Weights of a small GPT-style language model, trained from scratch on English Wikipedia.
Size: 13 layers, 3 heads of 32, MLP 384 tanh GELU.
Architecture: LayerNorm before each block, learned positions, tied embeddings, capped logits.
Training: a variant of SOAP for these matrices, 117M tokens, 3556 steps.
Each number is 128 + 32 x the weight over its row's rms, rounded and kept within 0 to 255. Layers, rows and columns count from 0. Numbers have three digits each. The size before them is the row's rms in percent of the matrix's.

# down: layer 10 MLP down (transposed), 384x96, rms 0.239, rows 234-302, columns 0-95
# up: layer 10 MLP up, 384x96, rms 0.235, rows 235-303, columns 0-95
down234 098:123159127171159118154074135111142101116068153097096164196125129141151147100119129131059150110144136160143172145131139122134129120100125125178055113122124086120088136109053111080103101146133138134105155093070153108116147105152133159153090156119177067110139139154210147123188075156209173132
up235 100:072114166058112165153122165104144133089143147136089145088151141127136116120128143165130150146151160159114146134098134075138158134125104054135099087103108162122117106104104096124102171180106143113158091094047124136145197149136100134150167105116086146171167150091160119100201165045200130146
down235 102:137150132134122085142085121123063130108167193167105139119105179139130139126108122095111199177112147191173089131132169121092105121154136060095207120150081176112170115108098106144129079163112104081152137123189131109157118115090114109123165154113116174106137169138130055146182084116147082120
up236 098:134127164137062119105101127134099206123112165155094129129102050113134146102127174056168163088189165155130107096141137164045094124155121197132105100157153154126132078125131064069159128132122134127155095089165157153158163164143129101100093117070118179154143106133127172119120161123111131115
down236 094:169127198092201136127145125156147165175095117135126182156146130084128205127093133194101087087108095138133098118169106178148101135140105121137174157176124148145077100084122122145103134145163141067145082081099035152145098118154146105138166137110102103150159154105090142092169128103121111089
up237 104:128113115136088169133090160124139119143129122154120147096134145145150143114075123122139174178130119144179169093171155149114102092071138146176101141131096146110086123167165165086146127127103125073103138158086101057142161075086099066187122125207063114112079179089128195093162125119099115116
down237 092:172125087109186152119153099130082158075126050139118093152147139105184172141170126123116160101107109123060199128111125067150142138096106144164112183183068196146078087109097150136120146068107140153092138180115128135142109187131109130095108089137105149117156124132119092097156087129110158103
up238 105:171162131082155215111108127204163174165153082123109115097196141183166156126150109146105148161191115104146121110132119105150135113170174076103114050144076144147109142138157155149102090180101106116151141132092097101113078154078094142122137149128102132109101134087176129095102152093086114153
down238 110:151101172151157116116147108036151147104173120112160153128122114138106082114074147129116162161174149115168167113096143112117107095126123116147119156113105145113134101186117073104136141124203036159153112143098102145042117113080160144124114128112166122111208191076112137133105136123138063121
up239 100:122119138089134178118172112168101162092105155205124169130153091138157162158121136172119156072155141079142093126190149074091098091120151101119136117126158102090163169086090147100080134085079162159163114109121170180122120125119161134153072148078131131132176116084120139135160128203161067156
down239 098:070104209149160148143104168112120154101125101075144106130098158150140072063160132067125137097121156181139142139095088110140120101157117184198121137109171166134097155188150153114114102125068108070107162164130113109150114166086128147120122133139102145092084089114165116160060161069148143131
up240 108:144126084121143172147138096109134157092127143053114132099146105077113087161142093154171128190182124139061173116124133114117118085106096124113164162099135102177137129157153058165096138129089114121167073126129051123130185102157168112117140091119061184175140119158085170150105096148094147154
down240 092:048177114142149117184124091166155182148157133085138168056110113104131097089088176156152103139104079183144138151157122118138163136135113146095118162094112118101127188111096147160132181147094119185141121158102118102166176128116103118065124101146183151117109136186128068129134155103133200158
up241 097:131122129156170153106139130104148165084104124088122114140082109137092150096115103114117137154125157110094087124078132156112171178111151137105173080096164060082095121140097163118157158161174112141126106197190111109142173130214124083143110109118132148161118176141109167102053137153124064199
down241 100:144150137186119090138163136095120108165082167116112093146119068131090069152100105148130084141130134174160124114132152051139158113186167136079155131108122099114090132131110137110153123133184157126148096130135125068099083073190112063137199160107186146118121060131170158110125163135145072136
up242 101:094112161147165172132093134132068108095145169178116173119094113155154165175141127204144081139121132115087195094117112144114128102166154102158042130147145083120154117087149148081118158127164059122181112176154132131117175101094167114141085135054157135153131149100153124128135147150071111097
down242 103:168175164140110115079166192090114215079067058103171184161143091119149193090125165053123146107092111112150127126121120116110204113091129084152147128144141100120096155153121106146138161140108154165099178141107107115141111178158137146113126123157143187107096096150094150135107147102111118104
up243 090:084134143138200108142118104060106117135119163139133064102152147142123142135134150078093152144050108063134120142102160152056170088156070103142111147155139110114086184133159157130149130092096148198134170139089128101191112050153129141159143125129132104161100118164088146137143070113089145134
down243 097:109197151088095114123100126168099158121131104145087172151097148121160068118147144183112134138075126144083129110144084144114175114029135074099110106135115155131154101093128159078098118122165070151173132105132170129110171140170079061158121158126157076163117133155150081134180137115172107167
up244 108:098099135079114129173111104168109186146132175126098124141197174085071088135150108135096153174145069152123127179121139102104072151160173144143134146096185090161145101111135121093136172139094079143115110153127164125174102083158100147205090153100128120111092115111151153134065162127178071124
down244 112:117153109089167130102188102168114144114113094134142072138167137051133078122161160087104119167161106169162145118105145094129071092100105140179129130164145106146173154106113095057176142072138085103047185115141140178152167092165126133127148173141141077130131141126131149181112150085164134118
up245 112:157132111095168115169195162160156140139105193127123109144130107127140130112112161106186130123163120153090117110105146103100110123091128138119117164104127094109169058120104094125124058108074137129087106082152031112132130074156128100153088189107150116210156181162188148090134143128138171146
down245 119:192144111136104147153207054116149148118181128172134130114121110151133076142144087186118059140140153084097087110120189096172157127099116156137091154072124148143174150149083146133117134140128133098059123151116155092121122168150138145169149090129157177102158098148054123158163125116092107185
up246 098:167123156109164146126159141141158115145136118168150184170146083094092136130163077124195091202105165124082085127228096139147130141185099122077128059114102151141156115178120138087126123104162145131146116156137150121150097122132121061110139117147108135180113085095072125097098188086129140150
down246 097:109118098098165094144168123092140137134095094127108118129130158206149148103088142112130109070116131108129108182151147104178146130051127076145112100180134089069135104086110103127170171131122124188179169110114044172141175133130137154148169145109124120162111166176151172115132120118184060162
up247 103:106160065113180110151127136161153159123052116110110189088081135107113169129164105124134095147101100137139134166128084081119133178162186140144146094137128184151112227179162149140128084120161088118116156112121102129178123144149107139140134096115168183139156115084119156126052115110183175121
down247 098:167127156080066135119150117086073107096181135120087097115153146093178018119149134154120185134134140140133091092103154111150128179085082138136127106080160111177161144131119134135138165181102132097109082138123229113087125137155171087156073119075111125106108122129134144141140123147133145171
up248 105:085108109112117080166125193137152137190082177124172101127161089119114143126143141182158100143144191112177061091137170107184110124111115086130185065134119072129132087122127112126148103160101102115113126065124086078143156086136168140127164136157095088150082135111138141135094165104154091190
down248 100:149070165082199107101166115146052141154138070142078163133137147106141082095087161124126122137133126122087107133071164090125208153148058109126121132087106126139128147157117140165208166134100151185107115124145146111118132080171159139084155158123143160129118163148166163120193124099086126128
up249 091:043144127093112156183143134054171142160129200129103147129082161188118185117145175147115168140204185144148147169129081099103111107096148110082070139141148144126076135111111122084134123111072163121091105128099085137157157104123164135137158141144118076179138142090148111135146136172097116115
down249 094:128058127122216080149117119110105156077163134131112117136122127136152116149055056126100132123097115054084129154186161198155157087131092130109116156142153112100142127143113119157126114163120064112165138142147111122107131142124129133192082170049136137063138136195111118141137106111117166161
up250 097:166109110182118166140114082079055065173099120169124128156144110148148166117143123135166119123168139139178159120132153100074081157167080088127138114125084148141155154158084094108138065134119132148065163100172117123113075076082101155148118159093122144152129085092110129127126050179182135129
down250 092:079104138115138109147133103109147112072156164107110155105120122118150122090137118145064057123102084109169132121132165117177198052122121123119189147126166109089137154112130072098161150077146101184179118115106129166170079124144107105074189061140175148144170126102148136121154143112066118157
up251 092:152066156097205153148061104105172095141055179149164150130176210165148150086177126117128079161080178172120081133116124149174121123093137125134166058128111129112104107171099165136124199142084145106132143122144088116115101169101137125101121076129126116103137129152110133153130139175125124145
down251 098:090160083136118117096159067194116113051171168151106118136092165133080098133117119103132171125182191139144124113144064162097089144149086161116108158098147119202140158095176142119100103065127137133125149114119135142111175118122142106130115219147100082089143122132135131190172093129158115107
up252 106:111095157142160122183141110166154134071166143172126127090134077103084131117168141178222154135162137078088145169125080104095059165145170093163140131108135093138124113101133095087122114101094163119157132148159172142061093150108183040162152150096097139136161132156127120126162132156148140126
down252 105:099106161135106089172182125095155090127118110111152163137118101137085107108125127076116155128141123123138085115128133146120128154125124099121138104176088171160123184164190137093088116044104078141159172107069145169127095168130094128088143120108202150158159050138159125086188102158173100075
up253 112:117109143160102168108171122142123149132128120144119148066125095163173077090103143077081161087106153169083158140151099075184146147128138142103113170131138109168136087123068130121135146020144106139138119073063123115107120172154159182116111079177170168154121070094123142150078124148130124149
down253 115:166140132145066165105147148169090112105124086084144160144128175187078124114130127140161190084141087149144140156156147149112142173089095098093095136090103181133102104146154155082168127130117094177132090135125145131095180101138049098102102117152111144098178199046167116118128124120068125124
up254 103:114098123086121113180170103131130122146093088064120178141151125086099149112100139105110145083154118125136170078156079173104089094158107110144154098218107120156119071184166130139149099067135082140193087155139134112155125158142088117114143132077118133161186115106153132104140104155139041165
down254 102:131108149216095183172121144169154094115138128149116094133063093134138051131146161140123131165136140102181138128122126112117144103134147121122075140078224142093142143108119136112151115136212147148115152141084144076210099135087211146176140095122118089124115156143144126120125146131136159086
up255 091:137151139173098145174109127138127107093168220101103177114100129154130146115149142137128101156078149095073162151138162168157142181080127061103106097114125085114091125100169093117137194169105125187167104164144075093158100106109172128155097177091112081137138095216130125112124143149129134127
down255 085:129156135069177106105147085127138158093081099093108116159083127099163115131097132098146071174171159129141210135137119109084138049127107155159083145092186182093129149106107134163106079108149123129111167121130124180118122068160126102087100113158125181118106135120140191144063175167150117137
up256 105:096154122146201138058138136074096122102068121121162137149133090152112150100176154125140085172175147175156107117147068145120129096145127147173159092132114064092141157163091108096090152157099136145149120120166089123143151131107149170139116109087105059172195082112172129162148113088111178078
down256 097:135108176115097163166069199149113087112140113159153133072111150109135130122135137153186192143101126100149118196136160153105212140119142152145151180097136169147116130072099166127090097114131111153109124118182171113082087163146159146077143086153108135084112125080110120167094126075169070111
up257 108:130131170125135142124119096097120172187102113139139152048153067144091101166134108121173128124132172121133177148128120072104079139107077118132092170153089124075179172121118145243143082111160103124180167085158135146092089121097110133124085126095155106090092116154112131191112125166132124136
down257 102:127121159129097153096132161137120186091110148126156184109156191096115154177146225139130156147065087107136119068197155123150190130118144083131174116132128080083150135144110107133142087099081112144044080144132122119173146086104123107168151076144108094142131119141098182133112133095120103129
up258 095:097102110052134099109113185107134120161128173139139143114105125085097133167154170188166098116102129120092132143170146124141107122135159067073121087148219198075129083120149113133186175105115143175120118199135069149186098119147139103097118168111149117113122106097176115106142141173107135132
down258 098:143136119082110197111097101115083164091133137158071156159133160094130132070095131119136163136092052183128135089143152152131131149127149127155128096045131127148157165142161085072125100107140123133156131080154158138163160128146121152135110152162108182159209128180127171092107119067131054144
up259 101:185142099133144124102122209122043173133098161139140120128116152157137107144108131072062104128123148136079110156131111091133184126104144208140110159080172149110106109165084139116176108109069173154148129143094116124110174118118136127141134091165147192114187165175152103119086074144116165100
down259 099:081114166088098080089133148116144175131153108088130103121188071143158160137112178094108152177113150118108227187179141114175116138122204135119180152178096111093133105151126101129135193140200105120140150137160123137175130092119162123091084104119189126150144128114106139142145146090125144099
up260 100:103138112095197124140117217167158138095090090164083114124191128159165144130139104142132140108093119116126091097144139100108125130185109162201133096134095153072159147124164081100075185136096125122141127151118152151118159144130163142085115088122146151109100066111151099090076093206069115134
down260 104:119089127138078081159102115121170153144098117179195113136147182106118165084091081106206119114169120053122104143118119099110144129139127143106113135068138190148178114169063138158154085110110123187073104122114155139157128137129136127140152179139123118066142134137106076164083156120179145181
up261 094:155128144137109081179103120137141090186194124132145142076135104143122168149092125123139084137126116095178103133105121130136077076107129228119152115061175074104158143090170104128147118126129181173215146151146130119166138110127098125161145114091159155126125129112145147173058122161183161096
down261 091:165156173116160167051167142109115086142147082131146108174129108092134143152095175094146218089108122133113130157113169163133168180140147127090117102148107094156131111166095105161090088150113067089097091147156177121095119100224154097118144154089160113098137126171118113094159146118084117157
up262 100:164111134070109123137138090077144123179154092126093128098116147086107089144151132097134137127165122174110151109160141136066120157177099093147160084140124144086142169130117081078150175071151176117151085117110103166110113104152141160121109163080141175186082105122073200094178149152165070084
down262 096:061176097088096122109104121164114160131153216111143092133162095187120101144168110110122114067153068099124142184158175111160157109154132180108096149107137119088127120186131139128136098141081084137126107130055126085154195100078071139123106150100082136107129124100133100194128113133142137117
up263 101:157150188127146164119091165127184120142158119149120181095086176173120143103153163207143095097163109184098135145104088127125107100131143098066081102112117140218079087089099147135142128153135131108168104111167102091113100133120103104126189145114065116127138117105166152102120179104098156064
down263 110:183104129175088187112148155113123208192169121150139113111147117133158155108161129173094074119126109184110183119111174106090124129154178162094125110105136100144190150070126125145079128112136136109153157195209165108108136158177146095130104162115148165120158160074130114124108102172109154148
up264 099:068121162172135082182118141189068138121151117141110117151110115099122100172159152123117121140103189083114183178108099141208153145131145099170124164106175158164093114073080088072113101092127095130108154162180139159144108127108091136147129085109135111133115157050077141149145112170141089115
down264 100:164089137114138118188080085114168143166103096067133157164093175102135158138142188128158102086137102081111170144142125071139139169104154130146135150134107123122059118095105149111125085158159147202083152154144098154100113137148190163100180051129147166143144155063107102140133079141157166125
up265 086:149090185095106123126099077073120081134082153109072122083129110126108101099072134064083153136127101135138088142096114123110136150144144128115122109140148085195128151163094094099109123142166195106205135164175123133120132083113131171135157137125103147114200100126183162088157141115151077202
down265 089:116142042114113124124118093116041090151175113097139128081073097146121114136154102092128108135121138167096099095127171106132111119078112165180098121110120182124228112101127123111128142124130110130103164165093104126175130099143161109172169170176080061114156150116158133137077148114143133057
up266 114:176149139142130199086154093147128172092136154120143110137171156185098173147115129117145130158181152164086181175122102095171161107132118102112144128147188119090106139099114108119119078130154093077154114180077121087179117154117123185134105026105099144106096149109159064127147117139088101101
down266 120:132132092122193141105149203095093188120106059159100158123132076118162085174138131072175149140157076110155128142139151085124102133155119119045127115152130088119154210137096122113130069108107136114183110103181081139119140149144165181058132181127129130138143129104113136121109150110096101133
up267 090:137157112103161176142155057107145087147131150153073107112180140198101078139135068124157139139152166166131144155077085153113114140118123051081131086040151115175164134182090095143127133140151145126148107133119172137192147142126100150202168143103090130101097141124177128127134093153106124125
down267 086:145135140110174134119176196128132104130138148106122169128120139132152136136105023105089121128132128126111185138179163071126157097104066073187130158184116166100139121038130151129160144164176088127130157129118098181127110103148079164124126155109119146093113080093123154104096144065089138095
up268 098:155069095134151118115123106151097145080146144122185131112145163138133174160146181157184091111149100126120075092134150144142075157127102128107181090144101157139101139079083112185079094112087129201076126161072089106156140105149150162102092151129123080073170101137151132154161132043125114116
down268 096:075123138150136099089095086119172189109128151156136174090151154141108130091146132092124135095094100115104204101110149114121116131112155086146109181207155091134102141151153121119150152106116182103213121117128123146117089163150099096067096118125097170172164089046091117083131171158092110104
up269 110:128135109163167146063148112143097137103140158131064109128137131158160160099100084158095127144146217149125138150096117126169138074155090099122132133164112104146110137047104098133072156136132150098159174088078135099155115145167117138141106112125105171098127124062141177127120064117233110165
down269 114:073131138072131115185172156140199180146159111088134157153077098092149109138149174083120136141153178126124139109150119098164183109139149118157173103095164147121158060134085084146110111176132063086162124178105108153102145134055085117158154128106105146115115163181166112122106167128134180141
up270 101:176158095124168125146146174113124177171116109148144108168079159139060112154128122127121148092125156087161161120153134187144178125147128208143087103112104143112112088140105048090173094103128116160055136148159135066081092083142087169133168103116112141174144090144140128111126062137096125163
down270 103:162141151113194114120147147116134087102171108109125143165113158131089105133191155146120157166135087098139105032129176141142116122112133141139125093089110134120149102101093092162144107124125114114122065141143142103102135095163101123101141115130138173106186102038118125120062097183210206169
up271 108:138103112117112080103086129137141149102186171183057123138157123145140086159122094165149161140126153170079111169167068159115125127115180106132173158087144167085100123131156096099140120128093153102102111149215170060114100102111142116113199105136074154151146146190099132093109131076161120113
down271 105:161117089171093074141079192118186163132078105088151100147056129122085096153200056170106134120125151113100098163138122123071126119143145138086096133169082150077070120147110138133091135132083132174169100126099085133157165115101114131133157152149141159171142113129145121081082140185115164136
up272 105:079162150127110109143097105113125118120122100194143204154134146127103112145170080108153153117140070118115129125084082074155117163139134098161169097081134113097167070133155113098120125106108187072213130120133093153151126171136117081136193146112084102191161125093155184093085118163120104123
down272 080:090148116141149158147110207119108029105078125114132139134157099077133065146089113169112151150120130074152078103133133182135184114142117118121107169133120081097214111115119099137109080104138166122150186127147143097113148137172118071125158060175104163097147124106168095138108122150146128092
up273 107:117093158127160146070089095092113138150114095158106139141072103185108085155097128107168126144172146122111146157141110087105126065181077108113074139119173093074180163138113176098160109150133144119140115228074155087092168129178142114095090155157174129093098115140110166148097145112129103153
down273 107:152163133128127174083079050109169093149161109155126090125065115093199102136127146083060081129101125143107161093109160172165096124123122119164121144142130133122150187189136070139152156093161148135113072118149089131165115138142153152185148113099092123170141115201110094104097101100129077106
up274 099:068154168122087165113189083092077119175096185089137117117088192149126098152089111130146084077144141127145159103127097165113176169133165163125093074153100094108127097193101134138116143113135126124104117187106135090109127136109129166169093142110150161077118150131133111160221125123172081102
down274 106:118081135089142038149150173142153145161121123148148138124117076098117101146187146132159068132150147091090098053081195108145110133092132148061133124156125135137144123180094155142183184117186124163133115185099155139088166111092120125109171174069117078103152139123131157123138140092150159128
up275 092:094123152124087155132150128168153084134168122146090139136086112171170021097085099177190100152133150134139146105169160156170090140130075085099168130106135118077112090167136083075171062111136165170169127136133088104128107143085202148131158133139098096152122121144081137141157108111138134153
down275 091:114103148121088071124124178078153137195096125092202125131145129091069139114151149122090173130144140161093131124191110139108127184138128117167125088128107087080096116105202163158098157096150145186180096087149184112075108136120143109132092150097122157134183152094141121050151152116130133128
up276 107:147051136130155136111129139125096129127126117142086106096126103154166147112133164135158098141074138173099111180150107130121081122108124098149114131212111159148124111099167220170133151113076112138111136090035150045129111137148153122114097182119152161117157123106118125075137143094100143216
down276 107:078164119123145176109182166135075133041100176112151168121105165085103153190152147028092135117110109145137131099119168089085110129138106123134162178115173109088098131127120098146074119124141139114163155078139180177145087146140146168139145141095151144171133068119107160113116134146161141074
up277 102:141090181098119147144159141103124159156087175169158111148130112154110056164172165100114128150107128154199057092118146143188112167077145178085140160084150082102069123154114136097115105081126094168158138114140143137094109096149163149126114103136074178143100167135155129131041137108140164151
down277 095:164114196118122168115130052162147107169129179178137136137139131130138098126155146100127175105100038155163095105154171129137152179159113159147155098130111196148105116226068121160112168138129170165155119146198104154157116160128089136099083111151118165167132101121133161123172124123132130106
up278 100:079096063135137143075149161122158103138031131122128198080127121169165122147117127120107143075139071134113190150092169077115093088162129131170124117110134159114122123187108052094127151141055155148118113091085156151169124139134126165179130136138121123156159143161115116092162083107085137123
down278 100:079114144111150083122178146070135112160114113099130122115088148169109116133030128144117133185110141086173113119149148125123099143194102123123153131110141103152129147168127151169053145097163136118121134131151118065089099157162119134098104157153041063166101101168081091160118137201134164137
up279 102:162085110142102171181094182104099147190122154138071136101136159167176208141145145107131114110090175166130108064080066173172143150144116161101154128157124156099122108136132104180091096127166162124137101095127111179110090156104216137149101156088125122124092129115121111185119097128087118114
down279 101:109107108162145139170150148167163153112117124091089087140145154090094088142178170078183123114134086140143130133146091108138099105125109135127194102140066186141166109115146103083192076094189112152156147143109158097117085174096141136124150149135105141184079113070087079100118181103085075117
up280 101:072156140124101103169064139192075185107145171130132106049148112106072115122102159161154152114152131144120109206171094170148114131133122135147153153153174154092135124165198127127088130051105096109148105132143167140129137075141132093088152136150130120129110147093163136104096080136119108207
down280 101:130095119146153109137180159161225115129095092131119103137156078128156116089136136076132110164127161070138115159107168138153170133135127156169104130061157113147090144157166187143105143104154111137122159104079058114057116131130143084108127128125099139146098098125199224156101122121109150085
up281 093:108157160172080139114137144088151137142143132171122119163095105227152089179196121074100116099132104153150147136093144178145135125100147131095055158166141134129143122163066156190080108097095126161085110142116118091064180142143140118158163111150123103115123110092135129155147111134068136203
down281 102:112138133089130144137153153139123180076133131149137106172136133137099090206117056158097139088171098147112116149103082138176122172115164135063092127125130106079129111082188143141127079168109132104158040145100076151132146124166189096069130150119123104129127097173136163076169163099100114152
up282 097:136132161133152142126095099163163129104146122094130123124151061159140134139094171141161114245063157119102112081094175109132154104077093128175115087110163109139124159196151153137114098157122075116142133174150119097049100106091105108131144077058130149135089099115159119138165121156137181128
down282 089:078109095117072129142177114103115058112131101140110107113221132128129172125137102170105069089142191137156121110144106150154062163194148163097143144175201085144136070103161178140104124132135168125150111153122145164167172115179137101145100143146143155150169113101122150110140116186106117162
up283 100:112119126141129167152159132103130100174139120140115186195164129127106138136105145085084133146145126131055173133115146129175112124092204134145150152155143155130168110138091084114107098104098135136218157186122115108123155142142125098105137156101115093107131098207110195097072065174143115057
down283 098:182131172110109088121054126138108153137156181116214155135106185115125127140139080128136088167097141100145049109144165136102161155161080130146128113190145149124114097089156153155171161154111155169091134120093119078168108110094087172193139117157155115130104111119157060117135121090070124113
up284 100:170123107079145144181156101047105139096129160123139194139195094165197148175141070164115149174101085095135120097144132115133101118141097180150140157116100138063067127092147145157108155152126132160136138165165089094154107191134057094113140135173136107148131115105134113088141158170136091112
down284 089:132146083135132161123085162153234141125152150103093110108135124109203171097164129102117122094125144152126125134154121133107154116142119121134146113149065151080146095099060175114101148140070070085179124143144118147145142108231162172125095077160178108107108153121079160154102113150134098110
up285 100:117095139202090152135104127090148103172192136150097161130152145120143144165143099127160108077184107150140126152205073097044112139149107119165109130144104038132156126097136161150056105136101172141094122092130123140141121116132184125156122167169167132098097142126069125117173179165124142155
down285 097:145130138101107137112085137121064140111171102131153122116151067103142065146145143141164126141101136107086167136138105060131167140120083154128155112140081133180071100192108158142141181146191103110144086177145135188112138168129181200145126103092094093160169104097133160107122069073129102159
up286 104:130159136126111097161155077053135150129140101100212109146137125151202115170112168114131103163103175120116080078121138082145076132124079133090116109067124139077083111092125101128112137190075134182149156162163118154118164151092120096128141077138101082105104127187130146127140118195161103142
down286 103:142083167137120148145098105110092199126142079070117139112113182172201117141164139083112133147150177134107100044135078123086094131134058127097086158151146122063118104132113137103125181150117123128148170148178087139114147110105123072126147105115083086167129124176117122100150183152093163166
up287 095:151084130161102141159099150138085139061100175170134107076149104112104081142131129119212181091112122075146122175161120123089147154146118108071117120152137128188115160132109138131145113097090089130095082173067126131144131128177115143106143103145077168053081106132126072150161178104125177165
down287 099:111117151146173096104127187134173070132138118117151125192067156178075128163100116157164172120143074147123121180096091141124133075083154103124077156115138139070175118143126131079157106090126114126113143137155155147131174146046139092076093071120145114090174097114108104167101180163122111144
up288 101:131120170129145088155124155151089134083149167156138098124214100123129117178116129119142108102137151079097091102092102127158175156081135080130155089111187094117156113192160087173150172131132116191125163112194128073069057170147126121121137112145157109075133079144175128130151081114141146113
down288 104:163137121130136110126091114109120137177096185129106092157153152140148085086094084144125116117150129185115123200106191153116152127147092110128135069178158147114142088145135133149170150095166116111132129136112085113214123109060090092098161121112126109159166120092024062120093129093140159091
up289 096:160122125059093138082095133163090157077153127131100088101180104135124167091123194098114145182131070095113123195148091125122089168165141141125130093128113113156130107049172141200119112148090114112154140151138136114125094123108149084133126164172132135118060144080112170114173074148101124069
down289 097:062101132083132161156074131195111128173127107165137097123129098080097185106137089114163131137162128150106120122159147091123169108192156198114069134088147127155167086090130105097150122155101157091138192129156140107121064113130103146130098097128150104127122144126111179123143096202045118167
up290 096:184130142127084155118058193149092119101121097137171136146107194118150060163135193088180140136118139129065142132131131133102144091109150176118099134122107117136179064137160117087149120085157130107102183183129119076103111111164163074088158137091146129117086146110116108101113120176120185177
down290 096:096138127131123133119114139118190155140192109043093149112068144137153126114076105126153154125160146057163163128180108156126156112120078123162132121149113113095140182102095190148128148063148106152115132113137144107168068066133081108110113153169153122157114145112138100195130163052123125067
up291 099:130109092121165126164095129174160167179054154132122155110195119110121115144155059166130176098131162162142142182139171106186031111083155120118158148111142109104113127097136130145080148111104157145087091099144121125116124111070139109184075116108190155137141106120186140101165089165149108110
down291 100:107134088162154135103102066150139168100151146117139142093157119171156153105158030142139129132139185104107182069138069097202142138114122130081138065161118129083171136126121162090149128178144130104181097139099110058152115096114126158088092116142123049148161132120143113145075100121143118151
up292 106:096048158084151137123148124169192155103112088097131175140184129098128151119127117092103110142139181153153084141139123154152106101130191113121111123134153071103126103086165108132106136159035106125145140129133112038115151168181096108147107119141169080152144162074156144148141172064145159150
down292 099:134137105154135097131086166179152122116175106068185219146130139099144138194132150120097136065155101146141091099176180082099127097149183156086109198079083144156146135138159128097096119087108101149131110109120080151140172107166088133095094141122175151124154151111147141137174129068118147153
up293 099:121101124106103057201147157119097197143078088119134110151120100105095075133193147083166138096084152089080140130084122169177107130079129091180137080132116157106108143128139107118128110068114099142182144162135137128083124137099130111170104079125088131165138127183157191157176093098128098125
down293 108:147168142133107173092130098122111164144092090119112126114175140133163089089113131113087156077157137150055171142120148165101137162146113140087148183136068183175125122119181145190134118152106104100105110068103111206093178077133095135150095181153137115077162178064116091111126103125116129110
up294 110:147123126146127175105150117092163114065090114170088124113182143140115126155158093149203036103114211127099106165119113108138096138152173100156130159131098177081124158126146143132124167075121123188095148154117083106113146148078130141124134106163137083150167056124130129121156132102046132164
down294 106:160079173170156152151123129144107099145082099097137140060107122105150118178115171090113153158137088115134140093147143201144106117166146105089109128159163108182098123154128104196131118124171041112184180172112073155136149107159190126100100162160139094093078120159087145108107160148130128085
up295 103:132120073116117159143202138127122086129143165073125122138097131133191116154153132149156116152136110118075125092119185096129132150079178174155096136164053094100058143113117138112143154132116121155130136090133112149150079131171172170126099112128044106161167194095108166089076120107158185149
down295 104:124130114159086132155170124151119102148122082111135153131187086079113116139129104203151123136166109109184111072078148139140134099138137129139127074157104096136118108129124090154137029111130102116148147201162145095163187141070110111182160163114157118111148081140143149102222111146091098095
up296 089:134079113132158109098075162138090190044129156149127166139108147158146127177105138132091152110073159097132150107198182142153118119154139141120107119146104162140073089117110140118111166109135080131113194149028114113147148163114166112133144119153127104114159124114115121185149138098033116077
down296 090:148146119133152136174122074125163076176114131101107099111141067124109104108139146100147078103112087149135140180118097164107155144143158137099093071152203138112183192116121066090126089116158126130148073117173146115080110038141167089126141152122156086180109113119110163120102116120188137180
up297 097:091076053073185126100123190139206159124160127184107167114125095123117153191138153103162103118132142086125173147175086045127184114136084145128145112094134115119044096166123147145119109173155108186122147133131180097112137151108120156122131128096142144108138091129124125156173138113143089103
down297 112:144124097134120115173101151131129133134141089094122162133108143004127149170145166121133102128168099113181078119172126161166106117127123149181162125152151138153114130156108123082113091111183091100074099147129179094137077143133144114094076157126157167124166065167157144103135178102112096214
up298 103:113099098117146170133102145093079125150122135154146097086075169120106120166159107199144187144197019136096132180107137139148180131171167120156106143119167092088056127110104142089084133113147122115146136135109123131166117088139188075111132124124127179087113124124123153074169139131152082152
down298 100:138155165109139121113192136134130141109159138163130184212179129191166119127135146070130168145145166189137065083168187135104107111120102146082112145085120146134097117161201122116101113141148047156171120136100122122110147064097147139108122128158085115127139115139111102149088133128093077195
up299 100:172106148218080181130130130089127109077109110169114101122138143134181150136116096162134128098170170122141150179083094219127100114152108096117089091084138137141048143139160147167113077098078149143135148083138109178181153114149115071125123131171124135101178120095162129149125142099166096119
down299 110:127079101151116131081079129131146177174121101096145170145124106068118130151137048186129141126085162140162099172132169154122171147191113087075097132115113107152122171138119162169161081142111145162105099127091190113189098095151130129166071109117081119131113114080175127138187111158116167093
up300 098:099086130161164102166125086090141126110105129142113114089094098177158162089102133129132048146134078072125141169133162129107123155119133139070170058145150140119102131107120186062107120085135068194069084119147163168156168128179140060080131116147140121112128117135072132104143140113131111177
down300 097:184124143149151160199060164142186165120122138150117104154092145120107142178124150089176169125055069152155203161086163194105136133156111146176107141109086170125133109101159104133125155141154121096188180170127117086127140105100158112082137147076148132146151157092156124160129146174139123150
up301 100:120149106143136078119105150130102065142139163113096116104196158153114097213120121102201167104170124174110107170063151084125066145098106109134130133129134118112148150199140124088116148096128150102115097140121121169092129146206117089064168067108124125097097183134144144117148171159092122134
down301 097:110124132072117149115121143074153104072116052089122103097073127128116089168111130121121075146105190132183095149106119132077113127165092151108128089037118107202184132095156149123158146123147162071060152113129109117106145106103157118158112094123149124154176161094186116152121143095135171152
up302 098:109074145091160127077166109052096147114196077148086125149181112145110112160107158103065138098162149122120197096115115165074126135175161167139099145148139137114174081142159110128074186143119108147140111128162135123127145142134165119115088185127167099135178143109146195101067131149102139172
down302 108:132142169074137131101149114094109181138139132169165149095077136116138171123079117139121141147118138057076122153076123099083148142067120192108141112087113130153157095096121145132123129079207115143086120164178174180171148139060084106112136118132158154132181081166136145072120161098119146083
up303 101:099146133200114155109106186148141101180091071122133115093177134118127147124169156107168103148069112137105197096127110104207116118190152108124142138083105081134077103130133136144159092118116075134156120077102100174065092097095174149169143102190096116111141141092128071142164130134128133103